Part of a small language model's weights.
Architecture: rotary positions, no biases in attention or MLP.
Each number is 50 + 12 x the weight over the matrix's rms, rounded and kept within 0 to 99. Layers, rows and columns count from 0.

# layer 15 MLP up, 192x160, rms 0.159, rows 49-78, columns 0-79
58 55 35 57 38 42 27 47 39 43 49 27 60 51 47 35 59 43 55 53 51 40 49 49 63 53 64 56 69 51 61 43 46 61 49 52 66 49 49 30 65 43 64 54 76 31 51 62 67 40 59 50 62 48 62 36 32 42 69 64 52 52 24 50 42 55 57 33 73 56 64 58 43 43 50 53 44 63 57 76
19 50 75 64 59 51 27 47 69 59 40 60 53 52 26 27 52 48 33 60 36 40 53 43 38 64 58 55 50 30 80 53 45 49 63 62 56 45 88 38 60 50 56 62 44 43 53 60 38 47 41 72 56 62 42 59 57 75 47 37 54 40 42 54 51 45 61 43 56 40 62 41 67 69 36 49 58 57 67 38
50 37 61 37 72 59 42 62 54 54 10 35 45 39 39 53 58 60 59 65 35 57 50 46 83 54 70 60 43 55 62 49 66 39 33 52 41 51 57 72 48 40 47 56 36 68 42 36 41 49 19 50 31 65 44 61 50 43 64 51 63 52 45 36 49 60 58 30 40 54 34 30 41 63 78 58 25 43 47 46
50 54 42 58 64 52 58 60 54 36 48 70 58 59 40 57 47 48 47 57 59 30 53 42 53 47 40 47 41 28 38 55 62 52 49 44 28 41 49 54 55 64 36 65 50 29 35 53 58 44 55 57 64 35 39 55 70 63 59 49 46 35 39 59 34 61 37 50 50 43 47 68 67 36 56 45 45 31 71 37
64 53 57 50 20 43 59 45 34 45 49 54 32 64 57 45 60 58 55 49 47 55 42 43 57 66 51 74 54 42 37 53 47 52 34 43 58 44 36 52 40 51 49 43 72 22 58 76 41 62 60 40 68 33 29 66 31 40 40 48 38 76 43 64 39 72 39 59 32 32 61 55 56 52 61 67 50 69 51 48
27 57 43 62 44 41 50 50 34 34 54 47 50 49 40 47 51 59 48 39 34 19 57 66 40 32 56 35 54 56 48 36 66 69 53 60 51 60 34 59 57 65 52 50 43 58 37 41 32 44 51 53 64 46 56 73 59 24 30 43 52 52 42 62 70 58 46 47 71 66 75 19 59 58 49 47 52 52 42 64
51 31 44 30 39 46 69 50 67 47 56 18 59 33 69 61 51 48 36 54 65 41 52 56 58 54 56 67 52 35 58 63 54 59 48 72 48 52 29 44 26 44 56 59 47 57 53 31 71 49 61 52 68 39 41 57 42 61 54 33 49 42 64 35 48 53 50 47 46 71 58 35 26 46 70 47 53 41 72 33
61 44 53 38 47 34 41 46 36 81 48 45 36 59 49 51 22 51 48 70 35 54 48 25 31 44 56 43 43 35 30 64 58 39 64 49 48 47 52 56 36 79 41 38 43 24 64 25 70 65 39 58 75 36 58 44 35 52 50 63 43 48 39 52 39 44 50 66 65 63 52 66 44 56 52 57 63 51 38 49
62 50 43 49 56 42 53 58 28 35 61 42 51 56 64 46 59 49 52 53 33 73 48 45 48 43 55 48 38 41 47 66 40 45 58 53 56 81 46 56 57 46 54 46 59 25 58 37 67 63 57 60 45 54 61 64 41 43 32 49 41 64 47 19 57 50 36 36 68 64 43 44 24 38 46 41 38 33 53 35
45 33 56 65 42 79 37 56 53 64 52 36 35 33 53 73 55 61 69 38 50 50 50 34 46 41 55 55 69 60 42 37 63 49 44 62 43 29 50 32 37 51 42 40 46 36 62 62 49 50 53 46 62 48 57 58 45 25 52 73 69 46 55 44 53 55 42 67 54 51 61 69 39 41 43 51 48 45 59 43
45 45 59 37 48 42 50 55 39 79 24 56 60 67 41 42 54 49 46 49 42 55 36 57 41 43 38 63 56 51 55 57 55 61 44 59 46 70 61 67 57 42 32 38 51 47 59 48 50 89 43 60 50 51 42 28 53 59 35 52 50 47 62 56 44 47 64 36 65 50 47 41 70 43 24 43 53 43 57 70
49 51 42 37 45 64 50 59 54 48 58 57 35 59 41 39 40 36 49 38 28 57 38 35 47 45 38 47 44 46 71 53 25 61 35 41 43 47 56 56 43 30 69 29 41 31 39 57 57 57 74 50 26 37 51 66 49 57 49 49 41 59 46 62 51 49 64 44 35 45 49 43 69 53 54 36 46 45 68 39
69 56 56 42 54 49 44 42 41 42 13 53 57 48 42 66 43 61 60 42 50 59 49 57 71 52 52 38 52 39 38 75 35 58 40 49 50 44 54 29 40 47 42 29 63 32 56 15 57 67 58 45 24 46 69 77 43 26 35 55 37 47 39 44 54 40 55 45 56 45 49 23 60 51 48 53 56 59 60 56
45 65 59 50 53 48 56 42 55 49 75 57 27 61 59 49 52 68 36 29 31 71 46 71 40 76 56 42 31 63 18 70 71 62 53 49 46 33 42 48 44 43 34 43 60 69 40 42 55 29 69 52 37 72 14 51 23 52 69 67 58 42 53 54 46 41 37 40 39 55 44 23 48 61 45 63 63 58 62 52
56 41 75 42 49 61 46 47 46 61 31 44 58 61 43 40 58 51 62 52 55 65 70 46 49 72 24 56 55 65 57 55 67 34 50 48 52 32 44 50 51 56 38 48 46 45 30 31 37 33 56 51 48 51 34 49 36 32 45 29 58 56 47 65 32 51 70 52 43 66 58 42 52 50 41 52 40 42 87 52
80 64 37 52 61 68 24 46 59 60 33 53 42 32 49 45 59 42 59 49 52 50 42 72 56 45 38 41 50 57 27 47 43 54 61 42 47 43 54 57 39 46 42 54 45 48 38 55 54 45 51 53 55 32 62 26 54 56 57 63 51 33 40 49 44 49 50 36 43 66 70 65 61 50 22 58 56 69 58 51
35 39 61 55 49 59 37 42 65 62 76 52 66 53 35 47 57 39 56 74 42 51 51 34 57 37 29 48 33 45 69 68 53 53 70 64 45 44 37 63 65 48 66 54 53 51 47 36 52 42 73 59 38 23 49 49 44 64 49 46 17 45 54 36 72 74 59 50 46 46 46 60 46 62 54 45 55 54 32 69
56 50 41 49 60 51 51 45 40 43 41 36 73 38 47 55 48 27 63 67 58 48 35 59 46 51 55 42 63 42 31 40 52 44 37 56 53 63 58 57 60 51 46 38 45 61 75 36 25 37 35 45 32 39 54 40 62 56 48 64 66 46 37 66 60 63 31 49 58 52 61 45 47 59 50 29 47 40 53 47
58 42 49 67 56 55 52 33 51 78 56 59 26 64 47 47 48 42 39 51 64 47 50 56 48 64 39 50 43 61 46 63 47 50 60 51 61 34 64 37 38 57 40 27 50 48 42 42 46 64 32 53 45 62 31 43 59 48 39 49 65 51 64 63 52 38 21 51 53 53 24 57 57 60 46 46 43 57 27 50
65 57 51 64 53 66 35 37 58 44 66 54 23 45 48 56 42 50 62 28 52 46 66 31 47 50 51 49 50 46 46 69 54 48 40 51 54 62 25 50 58 74 53 51 42 58 31 61 46 55 57 56 52 42 76 61 35 59 56 25 44 30 52 71 47 62 56 57 63 56 70 46 54 30 57 40 46 46 82 41
41 45 33 47 59 49 57 46 50 59 48 91 70 60 57 34 56 60 36 39 49 26 60 41 57 40 26 54 52 67 45 43 59 56 53 48 38 59 34 49 50 47 47 34 45 31 52 46 57 57 39 38 64 52 56 64 64 45 46 61 40 62 45 70 18 48 37 31 49 60 44 38 48 25 54 39 37 53 50 45
59 69 71 35 51 42 44 29 55 47 44 52 48 40 59 51 63 57 84 33 52 51 39 71 52 44 40 33 73 47 54 56 77 42 42 52 51 45 49 53 45 50 52 49 25 42 65 57 51 43 40 32 54 44 65 73 21 50 51 48 26 42 73 33 57 65 53 26 56 46 46 61 37 43 51 53 56 56 39 49
41 39 38 63 62 35 54 59 46 33 51 65 65 81 48 52 46 53 55 48 46 56 63 41 60 29 47 53 15 50 47 58 43 54 64 42 47 65 75 42 38 58 41 42 76 56 46 62 67 41 32 40 44 44 64 43 66 48 41 43 37 36 50 56 44 42 48 44 72 55 46 47 54 54 50 51 63 30 50 71
49 34 47 62 50 37 74 42 44 67 50 54 30 39 30 49 55 50 30 60 29 53 34 54 44 67 48 48 58 32 58 73 34 71 57 56 61 46 56 54 41 36 42 60 56 86 51 63 65 50 49 36 36 33 40 41 63 47 30 47 38 51 46 64 42 69 39 41 39 69 39 50 40 39 45 47 36 34 39 60
48 41 59 47 53 36 31 35 39 53 59 41 48 66 25 42 44 35 35 53 45 57 52 61 60 41 52 24 68 40 38 27 62 59 55 41 53 66 45 64 50 49 57 61 50 71 39 54 54 53 68 57 58 32 64 41 34 42 35 53 39 57 55 51 52 41 35 66 49 65 35 63 49 35 46 65 66 46 53 46
53 50 47 35 60 35 41 58 27 51 54 46 33 53 72 58 34 41 55 49 63 53 64 46 60 38 34 52 46 30 64 57 73 66 59 56 43 48 39 55 69 58 42 66 35 52 46 52 62 59 52 66 54 48 31 56 43 59 49 48 53 67 55 38 33 50 55 70 50 36 49 47 48 48 49 19 45 52 66 42
57 57 31 41 51 65 45 54 59 43 66 64 57 45 43 49 39 39 47 48 44 63 49 56 38 43 62 58 37 51 52 54 64 36 42 66 10 38 55 40 69 49 48 54 30 50 51 68 49 53 48 59 46 35 35 42 64 56 41 51 47 47 59 44 42 58 39 45 45 50 52 45 50 44 47 47 50 45 55 50
42 43 36 57 34 43 77 39 47 53 59 64 53 47 61 49 53 50 61 44 58 31 37 28 46 64 27 56 46 55 37 46 41 66 56 57 36 50 56 42 36 41 42 44 63 67 58 60 31 43 75 76 47 36 55 19 44 41 64 60 55 35 47 44 57 63 45 54 47 42 43 65 54 42 41 29 46 53 63 54
38 32 58 52 35 43 64 54 48 51 53 49 49 31 71 78 56 44 46 70 51 54 53 64 37 60 37 41 78 29 49 51 48 63 36 42 45 49 57 27 41 60 44 57 80 61 55 38 52 49 58 39 54 36 68 48 71 53 43 52 57 64 45 59 60 80 42 42 45 49 45 51 36 37 73 48 73 54 52 48
48 42 44 48 45 51 43 26 46 50 58 22 52 47 56 40 62 45 52 54 53 37 55 49 39 66 34 35 47 45 51 40 44 66 51 40 47 41 34 69 53 43 34 42 26 48 51 56 50 56 63 59 43 55 52 59 75 47 61 49 50 28 50 61 34 60 50 51 50 60 68 66 42 67 48 50 50 48 40 24
# layer 15 MLP down (transposed), 192x160, rms 0.156, rows 49-77, columns 0-79
43 54 39 43 51 39 57 60 69 58 65 61 53 66 45 37 73 48 57 42 48 56 47 48 59 53 59 47 47 59 61 65 58 51 39 54 82 36 52 62 46 55 49 66 68 40 47 33 60 40 49 63 39 47 62 52 42 43 64 53 56 60 48 51 51 57 65 39 64 56 44 41 52 41 40 64 55 68 41 64
49 44 54 49 65 46 42 50 33 41 45 50 42 55 34 48 31 45 48 29 53 62 36 49 57 32 62 70 38 51 77 45 55 43 43 55 99 47 74 43 51 51 68 41 55 52 55 50 42 57 53 69 49 54 29 40 30 48 58 38 62 57 25 37 40 30 73 39 47 43 46 30 42 40 64 64 36 69 42 34
28 37 58 68 59 50 33 62 64 32 43 41 37 40 42 52 49 82 38 69 51 55 67 59 57 58 47 46 48 39 65 62 64 75 71 44 22 78 50 45 75 51 44 53 50 38 39 36 57 52 53 50 30 49 63 42 44 48 35 63 51 40 46 47 57 39 58 36 64 57 41 43 81 62 54 33 48 44 43 26
67 49 54 64 38 57 66 51 42 50 54 53 45 65 37 51 36 33 62 53 55 30 30 46 50 54 42 47 39 37 59 40 43 39 58 50 26 46 51 55 41 46 50 48 60 54 57 60 44 36 45 31 35 54 42 61 64 48 35 58 45 64 51 44 49 44 54 70 44 37 53 63 64 57 35 50 46 45 43 42
65 34 53 33 49 41 36 30 61 54 45 49 55 56 50 52 73 47 36 31 71 40 49 60 57 50 45 64 45 36 30 36 56 52 47 51 27 49 57 65 47 37 49 55 32 54 44 47 59 44 38 59 50 37 57 44 55 66 41 58 31 50 66 72 56 58 41 45 43 61 44 54 36 60 34 59 53 50 59 55
68 64 59 45 35 50 58 64 46 65 43 43 45 43 46 43 55 27 58 45 42 35 55 42 54 49 42 50 40 50 44 44 54 65 68 13 91 42 51 38 39 48 33 37 29 52 65 45 39 31 45 47 51 48 49 51 55 50 54 47 29 69 50 55 55 53 67 27 36 46 40 44 43 71 57 58 51 39 50 57
55 51 51 74 43 45 48 41 46 54 36 47 36 60 43 48 65 54 46 44 36 55 49 51 45 39 46 63 62 24 58 48 43 41 46 52 00 64 36 40 54 57 70 41 63 50 57 50 52 59 46 46 29 52 56 47 38 43 38 54 43 47 43 55 65 60 45 42 47 59 58 62 41 42 56 48 56 60 38 44
62 54 43 40 58 31 38 66 44 48 56 50 41 53 64 58 53 68 42 65 21 53 37 58 39 51 62 57 45 50 46 57 63 54 60 47 21 59 52 33 56 51 23 61 64 74 40 27 62 64 34 60 47 69 56 75 60 22 56 37 36 67 37 52 71 47 52 59 61 59 71 38 47 54 51 42 60 60 67 57
66 57 29 56 56 28 60 45 40 51 37 53 55 44 45 58 61 27 64 43 41 54 55 49 32 29 56 42 48 47 57 42 30 58 34 39 71 61 72 57 58 48 42 46 39 33 35 47 49 62 60 36 58 54 44 30 34 39 47 45 40 52 65 43 50 43 49 40 67 68 60 53 66 48 57 56 38 49 50 50
50 36 39 51 75 56 38 53 45 38 60 59 32 54 58 46 28 87 53 58 59 48 47 60 61 53 69 45 74 44 57 60 59 55 59 78 31 50 35 57 33 70 52 54 46 44 60 38 45 54 33 53 45 31 64 40 27 68 60 62 54 33 43 53 59 35 65 51 41 63 42 45 56 33 64 44 42 76 37 62
59 46 54 45 56 67 55 49 38 72 50 60 61 56 52 39 55 51 56 46 53 42 49 48 34 60 44 69 56 34 52 41 34 55 38 57 77 27 55 69 52 48 72 52 49 35 58 46 54 66 42 70 47 82 36 47 51 46 53 41 58 62 24 41 39 51 40 26 59 60 56 61 52 45 43 57 55 37 42 43
51 56 37 50 64 54 76 44 34 33 43 44 44 53 61 55 72 37 30 43 34 37 46 46 40 44 61 47 40 58 51 72 36 26 62 27 86 18 22 48 45 32 70 46 35 52 46 56 51 36 70 50 53 50 73 57 50 44 51 44 33 80 61 49 51 71 56 44 45 50 64 63 60 59 52 49 68 42 42 56
24 57 49 62 57 42 72 39 50 33 61 58 34 65 35 26 60 59 58 41 47 44 54 70 62 56 54 50 53 39 50 44 64 43 35 48 11 18 36 52 44 56 63 30 41 45 63 61 48 46 45 51 44 63 43 63 36 53 45 51 60 46 31 45 44 51 63 49 58 41 36 62 54 44 59 60 60 59 55 49
43 57 38 22 45 54 53 26 52 51 54 51 38 72 54 42 30 48 53 63 59 59 26 46 51 61 42 29 46 53 48 51 81 45 47 50 83 20 74 46 49 55 50 22 37 46 26 66 49 35 41 79 53 45 46 53 52 39 63 47 61 44 36 26 37 33 42 65 34 42 40 31 32 33 38 44 53 48 62 71
33 49 14 64 58 33 59 66 44 39 56 49 53 45 36 56 69 51 70 64 39 45 61 62 56 55 46 50 47 57 54 43 48 57 47 41 44 33 37 46 34 30 34 30 60 47 35 66 46 47 59 69 48 62 51 47 43 32 60 60 36 48 37 50 38 59 49 32 66 59 26 33 44 48 50 56 47 70 65 38
57 56 43 72 56 44 59 54 39 49 49 71 42 43 49 52 55 14 62 49 44 45 54 70 51 50 48 39 49 47 49 53 60 56 51 48 20 47 63 57 62 41 35 38 46 36 54 45 73 54 43 32 50 27 51 51 43 57 47 63 34 50 45 69 50 48 54 34 54 33 31 47 54 24 28 50 61 58 61 48
40 49 37 29 38 61 54 48 66 46 54 59 71 68 60 33 58 71 71 51 48 62 56 40 49 59 44 60 55 57 56 57 52 49 72 62 22 24 68 45 44 50 64 39 44 34 63 50 38 61 39 54 60 60 51 42 72 29 70 42 45 49 55 40 61 53 47 63 43 36 36 60 49 60 45 41 52 64 62 55
56 39 48 51 54 53 47 46 41 47 48 52 49 50 67 65 67 00 46 54 50 43 28 50 54 61 47 47 46 45 41 48 54 49 57 43 99 68 49 51 46 45 43 47 62 55 54 52 48 51 50 42 54 47 53 58 37 44 43 53 42 64 44 43 37 42 35 64 52 55 44 52 49 42 39 37 50 52 49 53
33 37 35 49 44 48 33 43 55 44 65 53 32 58 51 58 67 22 60 40 46 61 53 44 49 52 44 53 53 34 43 72 60 45 47 43 99 45 53 31 46 32 34 47 49 41 41 42 48 28 47 57 44 51 55 45 68 39 44 46 52 44 52 37 54 33 53 57 65 56 27 69 39 46 50 49 67 50 52 32
50 60 52 58 69 46 52 53 45 57 35 54 62 48 52 64 55 29 53 34 54 56 45 54 43 39 55 72 44 78 36 47 46 47 72 38 99 65 45 46 60 35 71 58 42 62 49 30 38 57 44 47 50 35 51 39 59 44 42 54 75 54 41 47 59 35 61 64 57 65 51 35 57 40 45 62 40 52 32 50
64 48 60 71 38 30 30 38 34 31 35 40 22 64 34 30 53 49 62 36 73 62 60 50 47 50 47 52 51 39 34 58 53 37 55 67 30 72 28 48 41 55 31 47 57 62 54 50 57 42 46 59 50 56 36 61 31 39 63 48 53 59 68 65 59 44 56 53 47 44 48 54 49 60 40 50 64 60 51 46
46 58 39 67 61 55 42 46 66 38 35 41 61 45 58 52 42 37 45 47 53 54 43 37 38 68 44 56 45 49 43 40 41 37 26 67 66 55 56 45 43 59 67 45 53 53 49 47 43 62 41 71 52 46 45 55 54 47 39 47 74 32 61 21 25 32 55 47 43 46 52 36 47 57 50 57 33 50 46 58
50 54 62 30 80 51 49 33 43 49 54 36 48 32 70 58 22 52 57 51 58 46 49 56 40 36 44 42 63 50 54 46 48 39 71 38 23 50 37 55 38 61 49 71 51 35 57 67 37 45 46 49 47 39 53 50 60 47 40 51 77 46 49 59 58 39 30 58 46 52 50 49 38 46 39 40 45 39 45 63
51 49 55 62 39 56 57 52 41 38 69 53 38 67 58 33 36 58 51 54 51 39 72 65 62 47 19 40 60 28 54 46 48 53 55 37 43 49 30 37 31 64 48 32 46 54 48 57 42 61 56 37 49 54 51 52 33 64 71 49 29 49 63 78 54 37 52 56 41 47 59 37 43 67 22 60 54 43 29 38
49 41 36 63 53 47 44 54 50 37 45 43 33 55 49 29 35 68 56 50 67 50 51 68 57 68 38 53 49 68 42 46 40 48 43 50 69 66 36 57 31 64 30 71 73 62 59 68 55 41 38 53 55 42 56 39 35 58 54 53 57 34 37 55 24 44 43 33 36 48 57 69 54 48 60 56 64 63 46 39
45 43 65 49 48 42 54 47 33 62 52 64 62 39 46 43 55 65 49 54 48 69 41 39 72 66 59 50 40 44 21 60 53 41 59 47 24 36 60 22 38 54 55 52 32 52 40 62 44 34 71 46 46 49 35 53 44 49 54 51 51 49 64 55 60 66 31 49 39 40 45 53 49 40 40 40 53 62 71 27
36 35 52 28 46 37 53 38 52 45 47 38 56 60 56 47 51 79 55 48 63 34 56 47 64 66 48 40 55 55 41 59 54 36 60 61 92 41 43 35 51 50 72 59 51 51 51 40 39 35 46 47 59 59 46 34 59 38 37 53 46 41 50 56 42 47 50 51 55 63 62 71 58 52 50 31 59 51 44 41
32 40 64 44 43 45 68 42 42 39 70 42 53 50 48 41 61 37 67 56 67 67 43 39 62 53 26 45 47 45 36 48 62 51 52 67 61 64 43 58 43 48 45 46 29 68 39 51 51 44 40 47 42 60 52 38 46 54 58 40 51 61 43 40 42 53 40 50 48 57 53 44 58 53 54 52 33 64 36 52
36 66 57 38 51 43 47 58 62 47 48 51 27 51 48 63 58 13 38 35 54 59 44 33 43 41 27 57 54 34 70 31 55 37 58 47 38 40 47 55 62 36 41 47 78 57 30 54 54 68 42 53 69 47 49 50 28 65 40 45 53 70 39 70 59 40 74 53 36 34 52 33 35 32 61 63 43 57 41 40
# layer 15 MLP gate, 192x160, rms 0.15, rows 50-78, columns 0-79
51 43 62 41 42 65 28 60 43 41 47 43 37 33 45 41 55 52 42 37 56 52 62 61 31 62 58 29 33 65 64 33 26 62 60 54 68 37 77 50 45 38 54 44 56 64 40 33 56 35 44 54 53 51 32 43 64 49 47 54 53 65 72 60 51 64 27 18 57 62 40 57 51 58 42 28 53 34 54 69
47 70 25 39 53 43 73 56 65 41 70 33 48 37 66 26 57 46 59 42 51 51 46 57 58 43 45 54 72 67 54 42 32 53 56 53 62 38 48 41 75 40 84 39 69 64 57 61 42 79 56 58 52 50 47 69 75 77 68 42 57 60 51 37 21 50 53 40 54 57 53 65 50 56 63 46 63 63 41 43
49 49 47 53 50 64 43 49 73 51 47 48 44 57 46 52 46 27 45 47 52 43 69 40 48 31 37 53 37 51 41 43 52 57 50 73 51 49 45 42 56 51 55 65 42 41 34 54 60 55 42 49 62 37 41 36 59 56 59 37 44 51 63 54 42 62 47 25 61 58 46 50 68 48 70 53 53 56 68 53
55 67 42 27 67 29 62 53 38 43 25 40 64 62 59 66 64 38 37 41 48 29 64 45 74 48 45 67 37 61 51 66 44 28 50 65 51 44 36 36 54 27 63 83 31 42 51 53 63 53 84 69 57 32 35 43 62 70 59 54 44 28 57 57 68 68 48 45 42 42 51 54 56 45 48 44 51 48 56 37
55 52 34 53 41 63 66 55 42 51 74 65 55 57 49 57 52 42 52 35 87 62 56 44 32 38 33 42 35 49 45 64 44 62 52 55 47 33 51 52 50 51 73 55 80 43 49 45 68 70 54 54 44 38 61 44 39 64 44 50 49 27 44 48 66 41 34 59 83 41 73 26 68 48 58 48 48 43 62 48
28 49 45 36 51 47 48 55 52 60 58 36 68 35 70 28 38 43 45 57 66 58 73 53 32 56 45 55 52 31 62 61 49 49 67 65 56 57 56 77 45 67 60 83 75 59 66 54 59 62 31 64 53 43 52 51 52 67 46 43 63 20 62 53 68 67 46 55 59 53 65 50 49 61 44 52 55 49 43 35
50 71 57 49 49 34 55 47 44 64 49 54 32 70 32 28 37 52 21 51 62 61 48 37 35 42 34 38 40 34 60 64 47 52 60 70 70 45 60 66 32 52 50 49 43 32 46 63 55 41 59 52 59 56 34 43 54 57 42 45 67 29 59 27 36 60 48 21 66 74 50 47 47 60 54 52 63 31 52 67
63 55 55 49 48 46 58 56 65 36 37 50 68 72 34 49 31 58 45 52 27 70 42 52 32 52 28 44 59 43 60 65 47 64 35 47 44 78 64 48 59 58 57 66 52 48 40 36 66 59 69 55 40 52 54 59 41 50 46 48 69 45 64 38 60 46 35 45 44 54 49 41 44 24 47 30 52 48 54 48
59 56 57 47 60 54 45 54 53 57 60 29 59 39 60 35 52 55 35 63 59 37 55 40 42 46 50 37 44 50 45 68 38 44 54 42 56 43 48 41 33 50 38 77 36 45 57 44 59 46 42 57 36 30 45 70 48 41 67 17 56 49 60 51 57 81 32 25 50 53 68 67 59 55 47 57 48 52 37 44
34 55 50 47 75 74 66 51 53 64 48 40 38 50 25 50 55 41 41 60 53 40 64 43 53 58 46 70 31 52 55 43 46 38 53 55 49 49 46 62 53 53 43 56 65 35 49 38 66 48 43 73 71 52 61 31 54 33 65 41 58 74 26 55 55 49 45 73 53 41 60 67 56 39 42 48 22 45 69 42
56 41 54 54 43 65 45 61 48 40 54 63 51 72 65 45 34 50 50 62 41 51 50 64 62 52 51 56 71 50 65 49 38 49 50 52 57 33 15 51 41 42 59 62 64 50 47 28 66 58 56 53 49 47 62 50 31 63 57 62 54 56 30 26 64 47 47 34 61 34 58 56 51 52 75 43 39 52 38 44
44 57 56 40 36 38 56 49 52 62 41 62 47 53 31 69 54 43 59 34 51 49 59 50 39 40 29 50 36 53 40 53 12 60 30 64 69 53 69 52 44 39 53 42 62 39 50 43 74 55 54 60 51 15 68 48 49 60 64 38 26 37 42 47 66 45 57 35 49 32 42 37 77 41 45 54 52 53 37 61
82 65 42 35 26 49 73 33 75 66 74 38 51 70 46 50 51 38 60 19 61 74 50 61 39 72 51 48 60 43 48 79 28 48 46 53 62 44 64 45 42 41 49 66 68 55 57 44 54 34 58 46 55 47 45 55 43 89 58 45 70 26 38 56 48 61 50 37 69 45 38 51 56 48 62 52 41 70 38 43
50 61 46 64 53 41 62 72 40 56 41 38 42 54 48 51 59 41 60 46 67 65 60 79 35 43 62 59 51 54 69 53 55 40 48 49 66 48 51 47 60 36 50 51 39 62 53 55 45 56 58 83 77 54 44 38 75 46 59 46 45 46 52 36 60 28 39 39 62 29 47 49 47 57 65 61 33 56 48 46
64 44 37 40 67 31 40 60 51 59 31 61 57 49 44 59 55 38 59 33 63 43 40 60 61 34 41 56 42 50 44 60 48 41 76 53 51 37 40 25 49 61 63 77 56 28 19 26 50 61 60 64 58 25 49 37 62 52 52 57 59 38 59 56 66 51 55 46 46 31 37 44 62 47 51 43 67 38 61 43
66 44 43 41 60 43 59 54 31 38 47 58 49 29 46 56 41 50 44 48 56 37 52 56 46 56 30 44 31 56 50 41 53 58 56 69 75 67 28 48 65 50 61 54 37 53 29 60 56 68 69 65 36 48 32 46 23 57 40 59 30 50 56 51 66 68 69 32 51 40 31 40 63 56 58 41 47 54 54 61
54 53 58 67 64 49 46 54 58 68 35 47 35 36 54 53 59 73 52 51 43 69 64 52 53 55 52 48 48 45 44 59 58 61 70 65 43 51 68 57 38 55 57 56 70 47 45 43 49 60 54 49 72 43 54 57 50 47 70 57 51 62 31 46 37 71 47 31 66 49 46 42 67 48 44 59 51 53 60 39
50 42 44 35 44 70 34 67 42 31 45 51 48 44 38 32 52 55 38 29 65 43 57 39 51 65 62 31 28 48 48 45 47 53 30 54 57 35 38 35 56 47 53 42 45 67 40 39 54 38 72 62 54 55 45 57 49 58 46 29 39 57 32 50 46 30 29 40 66 62 54 55 55 62 61 48 47 30 53 51
72 53 39 33 44 45 50 51 76 42 67 39 40 56 50 56 56 43 56 32 47 54 66 51 63 38 44 65 50 78 41 46 51 49 45 59 47 54 17 65 50 50 32 65 62 46 51 60 52 55 60 56 60 34 58 47 43 33 53 39 60 52 58 45 51 44 39 50 49 57 39 37 49 41 60 61 38 48 61 21
48 44 63 52 46 67 71 74 52 71 61 28 60 50 41 53 28 36 46 53 38 44 44 55 56 51 70 31 49 47 47 57 31 69 44 58 44 41 64 39 55 61 45 65 58 47 48 65 56 57 45 41 44 44 43 47 36 82 52 49 35 33 19 48 49 30 30 59 44 42 66 51 54 63 61 53 37 54 47 56
59 52 58 44 60 54 58 56 52 43 42 33 58 42 32 29 45 50 56 43 49 70 59 58 47 29 28 87 48 56 54 86 52 67 50 38 55 57 58 37 60 50 77 53 50 49 24 40 65 47 61 34 36 55 60 62 48 42 46 51 40 50 50 60 50 69 48 46 61 82 36 44 65 35 42 47 51 55 46 42
53 48 44 60 36 68 56 51 67 51 40 53 73 42 67 34 38 41 40 55 47 57 66 69 56 14 69 48 42 53 42 55 40 74 58 66 51 51 53 50 46 52 44 42 66 69 45 30 57 39 41 60 45 39 49 36 51 64 55 42 47 30 47 42 51 50 49 49 56 61 42 39 54 66 49 44 39 35 39 58
55 60 66 57 49 56 49 60 49 69 51 73 38 57 64 44 41 32 47 47 25 44 54 56 67 39 39 35 62 62 44 66 38 58 50 63 56 52 75 41 61 51 41 47 43 58 57 44 50 54 53 64 42 43 50 32 47 45 56 56 43 11 49 77 41 55 52 52 37 42 71 34 47 50 40 63 53 57 69 53
58 57 56 45 53 52 55 58 50 60 40 63 54 59 70 58 56 44 32 36 59 52 57 51 43 55 41 61 61 50 64 35 48 64 43 40 65 52 45 55 44 52 75 60 47 58 46 26 62 52 44 46 37 70 37 53 60 48 50 72 54 62 39 57 55 51 64 77 51 33 32 46 38 56 47 44 34 40 59 63
52 79 41 36 48 42 39 46 46 46 33 54 37 45 34 46 46 43 52 45 38 39 57 62 48 33 54 45 46 48 30 54 53 49 33 53 48 38 79 43 37 39 60 69 40 40 49 43 63 35 34 60 67 40 74 60 64 57 49 46 85 23 41 64 49 60 40 37 46 32 72 54 44 43 72 42 73 69 39 47
45 49 45 51 62 49 58 54 51 53 54 39 48 67 46 39 56 46 47 31 42 50 58 35 71 40 58 41 69 50 53 62 44 57 76 40 64 31 40 47 69 68 62 58 38 52 45 49 49 72 66 57 68 45 59 34 56 47 51 21 53 52 68 59 40 43 52 50 64 49 55 46 66 58 34 52 41 65 54 46
41 48 55 46 57 67 60 54 70 36 48 62 53 43 60 36 43 50 46 54 42 38 65 81 33 56 71 31 41 55 59 22 38 47 43 48 68 37 53 49 52 39 62 70 42 46 32 54 49 56 44 69 55 46 63 34 34 51 88 30 57 32 74 63 34 56 62 48 51 54 71 34 36 42 46 35 61 62 51 34
60 70 67 53 53 68 38 64 47 51 40 54 71 32 65 36 44 36 39 63 58 51 66 62 56 74 55 57 58 49 54 34 33 34 37 32 58 58 62 57 57 40 55 24 50 47 43 60 71 69 62 56 71 64 58 44 68 61 38 43 29 40 41 50 59 54 67 47 48 44 79 68 30 72 47 68 53 52 57 66
48 34 36 59 38 62 49 65 61 34 49 37 59 59 38 34 46 50 48 37 49 46 54 44 35 52 44 56 77 35 74 42 34 56 50 47 57 14 46 41 51 67 56 60 51 53 68 40 53 40 63 55 42 51 60 39 40 64 75 60 63 44 54 28 45 46 75 41 54 26 38 69 47 56 45 61 35 50 43 45